config.toml
activation = "silu"
norm_eps = 1e-06
parallel_block = false
init_std_o = 0.00898
init_std_up = 0.0475
weight_decay = 0.12
lr_head = 0.00943
decay_shape = "linear"
doc_mask = true
Each number is 128 + 24 x the weight over its row's rms, rounded and kept within 0 to 255. Layers, rows and columns count from 0. The size above them is the row's rms in percent of the matrix's.

# layer 4 attention key, 64x128, rms 0.141, rows 0-63, columns 0-31
size [ 79  72  90  87  95  81  91  99  91 101 102  94  96  93  97 106 105 106  91 119  93 106 107 106  98 112 100 103 106 100  98  94  99  89  92  94  88 110  87 100  89 100  93  99 110  91 109 115 103  92 104 112 109 105 108 106 110 119 103 103 101 105 114 100]
[[142 145 121 154 190 170 157 143 109 115 121 167 125 145 112 138 187  88 132 145 163 143 118 146 177  99  97 116 130 146 147  91]
 [134 109  51 177 208 155 139 127 107 113 155 140 115 133 119 147 161 130 145 137  90 127 158 105 151 166 143 137 117  86 126 101]
 [ 99 168 127 153 140 128 158 161  88 129 102 124 169 122 136 159 165 149  96 104  94 129 112 112 150 111  78 136 152 168 155 118]
 [103  96  81 138 124 137 190 124 123 146 133 125 108 122 132 115 106 147 107 177 126 117 131 108 118 134  98 112 152 108 116 147]
 [124 168 133  81 120  85  85 122 160 136 134  84 160 116  89 115 146 131 159 137 200 113 123 144 152 130 133 109 108 128 132 140]
 [133 141 110 130 131 141 118  78 113 114 103  98 163 151 141 149 148 109 182 137 203 170 167 142 112 100 113 139 181 172 134 111]
 [151 142 121 111 138 117 155  87 161 177 124 158  85 130 133 155 122 113 140 104 114  94 141 130 153 120 158 155 184 129 144 178]
 [115  86 100 125  99 148 135  96 123 135 184 144 115 102 101 165 120 151 152  91 103 128 111 116 127 174 119 102 119 151 126 169]
 [ 88 179  86 135 132 139 129 143 118 167 109 129 120 166 161  95 153 127 104 152 114 110 138  68  89 129 123 130  60 130 116 134]
 [144 148 144 117  96 139 143 141 112 128 145 177 122 148 111  90 116 152 131 153 138 138 147 163 144 173 175 144 168 143 125 167]
 [133 127 155 162 176 184 135 168 116 128 121 142 123 137 163 109 125  96 136 127 119 150 144 138 135 165 103 123 114  71 102 105]
 [110 144 133 122 136 119 137 129 185 115 161 146 124 105 158 141 158 133 107 104 130 145  91 159 157 120 143 100 106 151 112 146]
 [141 167 107 125 120  93 165 132 172 132 133  97 132 102 124 112 109 148 102 124 111 122  77 124  53 139 137 114 122 159 112  98]
 [107 138 128 113 156 146 111 122 157 103 140 109 147  90 123 141  82 149 166 151  95 139 146 109  92 120 112  93 151 171 114 144]
 [ 65 125 145 136 133 121 119 152 153 129 104 163 103 113 136 101 163 110 147 105  95 111 127 107 114 154 130 142 141 130 132 170]
 [ 56 142 154 134 119 133 159 142 115 137 139 127 155 128 122 130 129 133 135  93 119 115 141 110 159  86 118 133  79  92 115 145]
 [104 149 182 116 153 159  97 156 139 120 166 135 135 187 143 155 136 100 113 108 155 116 128 149 161 139 145 117 151 151 153 121]
 [119  94 115 137 116 149 105 143 136 102 102  58 183 188 163 140 107 181 106 104 162 136 137 133 122 177 126 127 102 123 130 166]
 [105 114 197  99 129  97 138 146 139 148 124 103 109 137 165  96  69 132 148 154 148  96 124 107 141 113 127 129 116  76 141 109]
 [170 129 114 154 130 115 133 117 139 129 109 126 122 115 130 135 154 117 100 121 106 155 118 119  75 124  91 212 111  83 109 155]
 [168  92 163 117 128 111 151 143 125  95 127 106 159 100 133 138 145 103 184 147 146 105  99 126 129 145 136 183 154 106 142 115]
 [131 119 120 121  95  94  93  93  94 131 147 124 164 132 125 123 169 147 135 146 106 131 122 139 123 144 136 153 118 129 101 111]
 [152 157 101 142 126 112 120 143 147 101  87 145 111 169 124  93 126 138 121 115 160 191 127 147 149  98 101 127 121 156 150 142]
 [142 146 131 142 134 135 132  98 184 168  90 112 119 117 136 158 140 145 103 133 126 129 148 117 144 154  90  96 127 131  97 136]
 [146 124 110 124 154 147 118 167 126 142 171 130 163  83 146 128 141 111 140 138 135 181 129 144 139  96 140 141 169 107 126 149]
 [125 133  98 152 154 138 129 100 126 130 132 122 112 163 122 147 107 119  98 118 115  88 136 112 117 173 161 116 153 105 102 123]
 [139  94 121 138  98 137  88 135 138 120 113 124 123 146 107 137 122  92 123 146 146 168 124 147 140 171 158 120 129  96 172 138]
 [132 175 113 119 108 116 101 133 117 116 133  81 109 112 112 138  63 132 124 131  99 135 159 132 111 145  97 102 125 155 143 118]
 [153 128 129 112 131 159 117 175 177 122 154 109 155 148 127  85 135 127 115 135  89 187 151 118 162 171 159 147 116 140 154 147]
 [120 129 121 146 130 134 180 158 138 112 131 148  83 169 144 104 131 165 148 142 151 103 118 138 153 104 151 103 159 114 137 158]
 [118 148 124 128 121 135 190 175 154  92 155 154 123 117 120 144 121 174 129 101 115 104 135  98 118  65 119 149 139 123 145 144]
 [105  95  96 129 115 127 117 130 104 112  85 158 163 124 121 149  85 110 119 159 132  98 140 124 109 151 127 114 146 170 146 166]
 [125 119 139 111  89 179 133 117 111 135 124 139 146 113 203  88 136  91 169 123 169 145 137 139 135 135 148 122 131 134  83 129]
 [122 144 118 167 168  80 136 131 123 120 136  99 120 112 149 156 114 127 137 162 107 159 146 148 127 171 170 156 118 167 108 155]
 [114 122 123  97 106  89 185 159 137 120 140 134 135 158  99 105  67 175 100 180 135 131 133 117 116 141 170 151 149  98 154  93]
 [130 114  77 110 120 103 149  96  76 122  82 145 148 135 118 140 148 131  95 157 126 105 142  90 106 113 161  92 155 126 108 133]
 [138 122 139 130 108 136 124 174 127  92 109 104 156 112 109 114 109 155 147 107 142  99 153 106 131 173 174 128 126 121 127 106]
 [130 151 102 117 130 129 166 163 112 140 102  99  99 111 150 133 166 145 121 128 176 135  99 101 109 110 107 145 128 152  98 163]
 [141 122 131 111 120  84 118 148 152 127 112 114 181 134 149 109 135 173 121 155 114 130  81  88 139 145 164 142 182 113 147 142]
 [124 108  88 137  95 156 169 183 126 141 151 135 128 100 142 116 151  97  98 141 113 112 153 120 153 151 122 142 133 143 156 174]
 [122 117  84 107 139 116  92 149 114 129 183 113 164 120 110 133  43 126 105 162 143 141  82 134 133 102 109 149 120  63 135 121]
 [128 116 109 167 104 156 142  94 121 137 141  84 115 132 116 135 148  99 157 122 105 113  78 112 137 151 160 111 180 135 154 188]
 [160 109 119 187  92 144 106 173 126  71 120 112  98  96 133 109 109 162 119 134  96 131  86 137  84 154 158  52 156 141 149 146]
 [130 136 148 148 150 131 164 125 200 126 110 178 138 174 149 163 106 112 121 123 145 150 124 122 126 122 138 147 122 151 161 158]
 [112 112 127 153 136 163 148 150 116 159 144 138 177  86 166 150 106 133 109 128 128 146 141 128 127 128 141  71 124 111 116 178]
 [128 147 145 104  87 135  77 106  98 135 151  97 124 176  96 104 171 131 143 122 103 121 143 156 156 105 140 144 129 126 128 122]
 [ 93 142 125 131  90 135 103 147 131 156 109 108 103 155 143 111 185  98 137 122 182 144 123 167 133 132 133 170 117 147  96 109]
 [148  86 141 105 125 140 109  99 151 153 154  89 163 135 141 162 126 117 155 139 113 174  99 130 128 144 135 130 110 147 177 156]
 [131 132  89 108 125 123  69 136 165 123 127 111 174 125 193 156 125 158 114 118 117  97 149 125 132 106 141 134 150 165 138 121]
 [148 121 115 110 122 121 116 158  99 108 129 165  82 159 126 131 139 157 173  98 140 110 120 105 174 153 139 147 144 130 150 112]
 [152 126 134 138 118  86 107 109 131 166 151 109 167 104 149 127 148 120  86  81 103 137 130 115  74 122 121 128 121 147  69 138]
 [128  90  99 166 155 115 169 142 148 147 142 149 143 104 132 153 123 120  91 119 107 113 128  74 128 163  71  98  95 145 155 135]
 [ 99 148 122 140  76 130 136 109 130 153 106 128  56 139 158  86 129 120 233  92 161  91 106 109 151 124 177 122  99 134 115 142]
 [123 101 114 143 145 159  84 128 131 110 176 129 128 130 132 107 107 104 132 116 121 148 145 192 139 123 137 156 121 122 125 127]
 [153 142 121 130 158  74 118  97 176 101 123 167 124 129  88 101 135 115 112  92 101 145 162  91 147 129 130  94 103 107 124 127]
 [117 158 107 141  99 140 148 142 151 149 148 175 167 116 141 165 184 123 114  81 142 102 148 100 147 179 133 138 160 138 104 126]
 [152 122 160 152 142 121  75 111 139 134 126 135 125 138 123  76 137 109 141 119 160  98  81 107 132 108 107 161 118 108 127 189]
 [191 156 129 135 145 172 139 113 128 161 160 147 146 104 160 109 142 163 127 138 126 119 110 103 124 122  87  94 151 150 132  64]
 [129  81 106 127  94 130 132 140 144 140 184 168 127  98 113 184 119 136 136 115 107 135 105 130 101 141 109 107 130 100 116 146]
 [115 143 135 182 122  82 150 124 175  83 111  90 138  95 126 146  78 117 109 104 143 102 151 136 157 113 148 120 121 136 161 121]
 [110 170 118 108 106 175 148 127 143 141  96  81  99  90  99 106 128 149 141 145 112 132 146 127 158 118 140 173  96 113 136 117]
 [114  87 105 140 110 161  87 137 127 145 128  84 120 133 139 122 145 145 107  90 133 132 120 114 114 104 117 117 118 131  86 178]
 [124 158 122 106 111 115 118 139  62 158 122 159 106  92  89 118 125  95 153 140 118 124 131 156 139 111 106 158 125 140 120 159]
 [128 111 157 132 123 158 160  90 116 136 192 180 112 113 159 140  56 125 118  84 142 148 147 166 105 125 139 151 115 153 110 127]]